Weights of a small transformer language model: 8416 steps.
Each number is 500 + 25 x the weight over its row's rms, rounded and kept within 0 to 999. Layers, rows and columns count from 0. Numbers have three digits each. The size before them is the row's rms in percent of the matrix's.

# down: layer 6 MLP down (transposed), 1280x320, rms 0.0934, rows 114-151, columns 80-159
# up: layer 6 MLP up, 1280x320, rms 0.111, rows 115-152, columns 80-159
down114 089:505495520509549457474479526505508488446507498514505518491504488467492470524538506497491474555503511498464540524516496533528534481498471429513508499493511489514527497506506480515474545490511488510480470490499476501491455500496489496514531490
up115 094:488484512491518456515519474506443474505523512485490478498517496507520491506483493478507484478530519492539512512497445513543524515501525508489482471449483479491506476519530491513538518464465496490508557491565476509534479526517535502525520476
down115 093:509476474496539512513496459463526487491556477474497514534500476484511496506522510528485507496460459526537451493479477539525504532560485495522510532522503513500515454491501475524508462539496536478478501486476509517510511493512482547471508494
up116 095:502508509532547496521523488526469483507519474476457469480502481512489512470462505481512462482470510464493519523551478488504461521492476429509497493471478523492509466524468461510504538528452514499530487514492500487430528539522475521564519519
down116 094:484508517502472474498463494485504526516526490538534521494484482491524499527475472466526522531499497503518508540487494529497502483493467528513511516516516500458521472461539525522521504515468466493486523496539511497539462506479522507516520505
up117 109:502530454485491508479495501523503484538500536571479517545485469504489500487496522491523508525482527468519517488490462481537500537507501503432481500486437496509481473474467544540476502507532461507500506462491499511547534512552515487513527491
down117 124:492514481472486477521496512487516515463508528526495516547483468511459521483492495515480492490468513483514479524468504506486539550535501520508494512496441525535479508472515512507521532520474525507508502539510522489498525462479495509470515500
up118 089:514488500519479513497443517488564532508562483515492506476451535528537447481502520481517500496496507495491486515532527504519501520507483521429526499491478527490553462445501493502498493490460467538519466458517487496519492492484507496503551525
down118 096:500547479531516503484455486472519525508506472516540466468470479459469549513512472517461506519490529503523497524535503488515469497518510501492441494495529495551451532502462483459496526519490541469500513537479516556477525475526462491496473539
up119 099:471485517479547475524476476526505504531501493488454495552505450497538504514519510516512503532527520494557500503463487527516493511495518505475484523511490503516496520547495514503518480528518495494510457495497514554490505487494491475481484470
down119 101:523499457507466508522513497506485506509483537569515483530474473521466515494507503518503514516484513509486477487523482525513504487482458499512534514484536504490450487494466443544489479476463495508502503517522508459483505477484472512500486523
up120 102:523498477515479452510471504518498518486484442463498563545484505492456490474522509508504499497476515471476491502466508504512485504495459508470517513515452493510499509470490486518508485488508533486508464478471485511470507484510515479452490503
down120 109:498491484476505506480513512506476501459496484526477497491500556539501479498521503490520522502506482469484477462471479489499459477541492456486492549482488520520509530480468548495482465490492543481518543469515502522501508453486429478537498497
up121 092:510486495504491494524476538473518444480500512536488519496482466498491501469519463514474494488555511526504506510517482499523491541518489533496489497456523479499540520553486464519523496521530492500468479454502441500523532457479531496511485505
down121 093:491539514497454519494473478512475492488507477463502509510489506478470513503502558482497464555498532501500525493474494537500511502502497506523454475501493489482458455482498481502487520516502483514485478493502499510510476502534496477499512475
up122 099:476490494464546547452516492487512488545510480518507487504503499475501446497482562456522474477486492478488535540486505464561476510511457535502516536483506539508490465474536490469475519477465458475476500492502519532468506507461510510464522497
down122 096:541528487480481516490546497541569484501480524508478529458497507534529483490503536490504497488501491448507459505461481537482502505525495496501518502484515502505485507460558493460528467480519507472527466523511544501504500526534534478500490516
up123 095:504476492520522539565478514539484532523508547527521558544426496516513479472500513507505497490533493509460479493471483532539486448524495494481539503505494477499517486519499494481531462514503476483524521510525492500490443483491436460486507501
down123 094:473500506493481490413552510460463492524495498537530463476519503510508500501510504503530493494455513477459525520514521547486537477515470477515480490476509497454502504476499485505513485499514481538477486517494533518504505521543533513526509501
up124 097:542461534549480521478500501472493523477457498441486492480492531586485467490500479544541520477564527492462461484527539553552486540492468491466501495470539519493488471503511478484477512500499483520512468520533487476496463508506495442504488498
down124 093:475492501459505547480500482506497459537553520525492490511480478493524463533489535484484514486456536507550448509500541496447532491511504473518549501497459488531488505496475508451508468506503464500533520487463450525539501514501504476512521502
up125 099:508490479482500482535481476507527533489461489522545536483451496493538522494517530522476487507489474501453535475447467488495473491470542511456485510477501516459491524470472495537467538497509447448534511497519489511475514500518536497495491534
down125 097:484538552514496516501523489476497492496510524526539484481523497517556475506510499472506499501451549492513482511500512542504481503523433496479447482487513497521486505492508471462520524522517489475478514493499528496465484544479487513503497495
up126 101:498501504480508508469500500506519512495503466506469551504534537498509498517538463489452512503541465515469519514460516499488517549478502457503544469527526511490476517501501528534475473497529475507490494498515499513492523461493511520495542541
down126 096:531512488469511507523533472495497463553439490497494506483496496491482531529494466548516507444530478518516508501485521510466476506482494526523549485477499497541489485483523497537494555516498497490451479511487490500539443550508525512489544478
up127 105:486503480518518541480500442500491492498538466499515482536496485540471496514462506497491440478523457501527463478467518520477481509488490490486549554490526483449495543517457507505461484497480453487510528516492483550516529478503461496519489498
down127 102:478565493455468526558486520504561490470510515480488523494513509527506496469514506499490489505531516515558521528482493511508449507518497520499498481496486476540511498444513479461489502469481531450502546483482451509451515514501529496493502486
up128 116:491471523465480493472518494487484513461551482540486507487509502511516485487513482529505503508518507541489507516460513479507479505506483540520508533503525506475476483501479524462459525493472478458457465483478472500535550486498491454451478506
down128 134:480492504500487518491465485502535522506518467523490472533523501480520502509461508516498515505541496503445515531474473490486507487493490531547519560492512510500511482492503530539486492483538487448514518516487443476526542453546511463478497485
up129 093:481556506541515486475486536521516489498485473511482511482530530476474489509489509515518536493545490449535491533462538522536515512499482489508475513475455466482525488496472498517547547492552502536500520484466524473469500510518540515552507528
down129 094:495520502472470513497467467505484492553513511552510559554505559495530502537470448492481485510505541510488536489500525540491503553536502560471553524498515496479530457451485507489521488493481489494499505491505474502526548489483496437508532488
up130 096:563538521434508468504496516502515528531502502536481475535521470506524480486548527445543501522514497469546518527514513544467512462523487495453512527465509494527521506517481466510472508492491463454494541485500511470518477489500499449505465560
down130 093:491426483575494477500497501534508502451453488489528500492502491511491510456517488521496494421465487516527498492511469461492486516553525497510442472518484512491491481488476479501540545541480492485533510502497515542485510490494514531477471450
up131 101:467512480507531501481519479450517502429527489476500500494496523496491485481478501508558536519503522497518522491465525541473515512507497540507490486533544477460478497504488447467518511493535479509492454541545490519504461461522473516501476491
down131 100:512482516508528477514502483486458483513526441497466475473479492464490482499498478465454487524456555465448558534546521512503496493497516453504449460491516536525530458479519458510489498500504496478535522502487548502488462534490509495481511473
up132 098:514502507465517502489495504513497481475497542529486497471519473533480497514515499482504498463471510486505482483511481473545473482568515500498459476513521501456523525496477489506479510508455500524548492476462555513457474516527481534494478463
down132 102:501449499492472469530540547503484560530508522456494527451490472474493496492470511503516516518520558535518464500484522480471460500493523494508509525505528493515523448524511506525528473478518466469518498509443513498521476531503482479472498491
up133 103:549509503524526527507505505465513551490506523480489512465483552519480505470494516474492476508519496536453510516492487484501525499520473559495491497481496504457523496484438508508475479522512464498515495502514506472496516508531469467491514491
down133 097:520541509478502492487485497508533490510485534489534510537469510553508546480516479508523460531507518487505502538491491529469516496472498510503507527497465555465456503469515516477484550458517514492506480520488546486510477500517492484511471503
up134 100:533440457522518489510493464525522479528502474474482508530489461494453495434511506490511511572505558503506483529531517467549518491464546542479472500491466472498485480539499521493453501523501523506475488505484489518491490479526464546550497478
down134 095:517475499518504494488511513494501524495483472517553517518513496504474549485469530537574438482491523498503487485488533525512449504508515539505519458495509457486502446488476572543503489480495536502517513496470529499475523527497511485471549512
up135 104:558475514474527508474472523525528498479501518495504474459464475522488488491523467509543474507474525490498497489493494487527530533530494551481468523526522499490495530468457493494486482501475511522462538498465497470496499443509533512504476497
down135 099:505495518492475511494470467507548514488525480503509544475496524506558529464525535502496516485516535517523471466472534436474457472506535520509501535497496449498528548491525481491517510476505487485514466542546486546522542507486522500446516492
up136 096:517511471505526489527511494460524484497462517500425500475474498501490514513498460498491522497527516556475524526523487490470515490504541507495532494539476532502543530481496451475511496524505477496515492465572458519507468555502484484528525510
down136 092:498509489530481506486482537536542507518439485474513505514497517513506492506513538516470431505486485475510513495503518492452514514511480513480520533476469530495481496459465520517520478497507485466535495525534519493496539535548471507521526526
up137 104:476489519479517523508511480523503506513514527521515511521505486526436451528444480501467496444496541494519484493493525485488485459530494497505516511535555475499505474493499502511473520483480504488488497492488528486486525503528516499503484485
down137 103:475489489498504478508476485514523494471519468516496466519490489481524474504487512470487513537536471502514486497492526494500518555488534505473505467493504510539511563516494441455497506466520550517547540539515502463515500526494471463509512526
up138 094:507507517496504453494484492525501541504498507516490470455490529529500470528537545502529509501483472525468520552465466492486485487468466460485506441514478519468500469461504508508521478457497473518513502478465523555470475493476499484512536482
down138 086:460509452527470491465511492465507483517488518508454471513536486486531474509529532452482472512528487548508496486472496438527543509540519525511528505514494479513484510504520498507450497468466505527494513485480536454492491486545503513470476469
up139 105:494530540504555549491490472560469480477518501508484491538502462517502492504479448510539497474524501532509497559526470488503505544494493505462505488506490478514480515478482484486498501501487527507502488498467492534482478503517500518506480473
down139 109:464512487519482489540501475491511496477491474540523508490510454485475504484503522494465509499500525500493527478541524501516488449475475510538487505496478504531537506557501533514484439535508471529503540553550474506542511500483523459501480524
up140 095:464519491519493522460508430499524513499535498492478454475503532522530498524522521462519527514521484497514523523546433506506508524525520519471464506505530476510469490502517508494534477478520467495492525508507540510487485475490486510476492493
down140 093:455467502497524495500480499451508451508499483486523472498467505472507509480476429499480494486539471475544473491446544473516491498541501460489484478493485560455467515468529540486479496528496489490504506517473531495498526520491488451522516467
up141 116:522523514547531484512534519524505490522524497505445511481487501506499492519487496527506516465492498501482529483493530497508490523518447519512499519461486507477442503473485489507503461475496503503515506486511516492527497492516532535522522526
down141 124:537510510534547472499496518533481502503493498528487529483531536446516513510466514498491519496472492507505521489506506454475465509497517496539513474489502513496486514512523507463525462505524479538490501510511571476500477491555523493491505498
up142 092:523503518509504482535534505507543464491510441456475538513511531497483500514522469474511476490469506507508479440487467478502518500460524496479537525497478493556471467546482497472526469487478456517498466492517472488497491520552436516487530538
down142 096:505494491501486481469486528514504529530496521527495502529491514533521468489476566497503531498520479523492472516527542512482483522515454515517459502515504530469526549496484495496524499499487527489556534493470489497502517502475512464504485470
up143 103:511478481528489502524520484527466503498511493473525499539477521533468481473506525541499512510479513503487447483485498545518526475499510455485524490507544464464524525510497489510513517451462500484479513526474493517446474503481489517480518495
down143 100:473506439476506493486531510511452510474497529441536476551476452486437525476492532507502473507480518518540495509465493511529516484509508498498489519454531501473505506505522511500504514444481546470487479515449560490463474515549488499509514526
up144 103:492495510520465482461486476540528532509483471532459432461491477502489526493521480507495452516501423488547506479533530504509529478472481465467506506478487522499508516490487573538520506531520493472501474469520443494496523464509508527549533512
down144 098:494528513511512475483486469511486493523505518510548553520562506473492530541506514475547505529546497563464511541516500513473463516464486453484516523469486497496482513534485532485520480525556431482511477525490501465476528543494485519535485505
up145 097:521532485476515525526535530535445501474501505469454509496501455502496521484539455532511501520493482443520517575463516459530447524469517495495511511495529479515487502486492505522506535479507458495493519508517479494488518491468512494499515454
down145 098:489487475522540495499488528527524558521510509529481494469510530496491521501527535497526501529477484507480524526469548528531508487475516522531503491494470502522534472520522473490460483474498514543498527542528492480464473456526511505509494466
up146 097:488497516497494520489543502528539476506503470457502464487499471521507465510493555510482528493461510474505527447512493530523497492539497493505479550476454526505463537494516473475519507507462512504586535518487464481494505506531509461497478501
down146 092:470528504529488459456480518543477511493481548489534521529506480501491546589514510505521486472563501517509504513517505471502456501492511532477530496487567497494523469502481503516492492481532461470512457478489500490496446524492491510466522525
up147 106:450518531539494456500495475497466529509512498525534481526494480465476485496512535496492541501538490505530464528491508495502529553489513499484462472531505498526532493500507524464513485507433469527517502531491518440491459492472475516525508495
down147 102:497541480503505501451482506513467529483474497474507470487443510514511508498510515485493480484491529479503472537499521461504505513492459486482466513525476523530501548493501527498498541463497507492498498535511486496495512474486500534517485489
up148 106:512462489477509473502470498532484506501473497505500525494521473465526497520506516523489487479491489500538557492522471495490491549519495510497490480522489503499479503474545528498507475482505515552570510477526444528510531503508489469499497485
down148 100:476528512533489471531547552498472474558519475488491516530517507512446498485495499484518545536525463488490505485473494460508525475535497558530518488487479552509477510491480504501520487530486491491454520494486506493517499497503543544473460478
up149 101:527503507458543493540512556518482517526482498480471491486531540532507517492513501467500494554504514502472494498465508469485452517489515465507509476499504477477503481482489461495469508452515507500484542512545509485498479494527519516542498543
down149 093:514521503534538518488495542472526508496477485525505495512501515506476533514525556492485518486488466477537473459498546478473507523534479496520504504518471490514510502539513515476485500447461524462468501527528488481484514481491508536468508451
up150 094:522505496472528483487525459558503523507525459510491516530476480491478500535452498566498466472494461471492440482471494528495485491522509463494485559491468510497468525505505506495492469472494545542453487502507529491491554550523480506521515499
down150 095:470487539551505534539449473486484508476483541514474445519474514529467485500479539460478499492499518547496531526519498492503521514493507475512505507543486535486463477548536531499487487481460512522529508495470518499527481510516508505494489504
up151 106:523519527495485500505478498516537444464492523523523500506515508515450511483500492502505497488536527503497524527480512486500515466498505499473486446496500500492510532514491520514493490489482491535548508493490520429498558514537508521493483482
down151 107:500529508512519474504500479504483511487534530500508486490524507479511466466490492493486528456544500540482517506511505497502505481487461448493493505509505515490497490540513534519497490506456464504475509462524501510509517521490497493533532507
up152 093:503497501457521528444508532522500523451493486484490456519527514542508459512536508529511528495484487443486515495467438439499523508571514510479474526460492476528496511485491512515492513525479516527481514488486489493520477454471512474532449504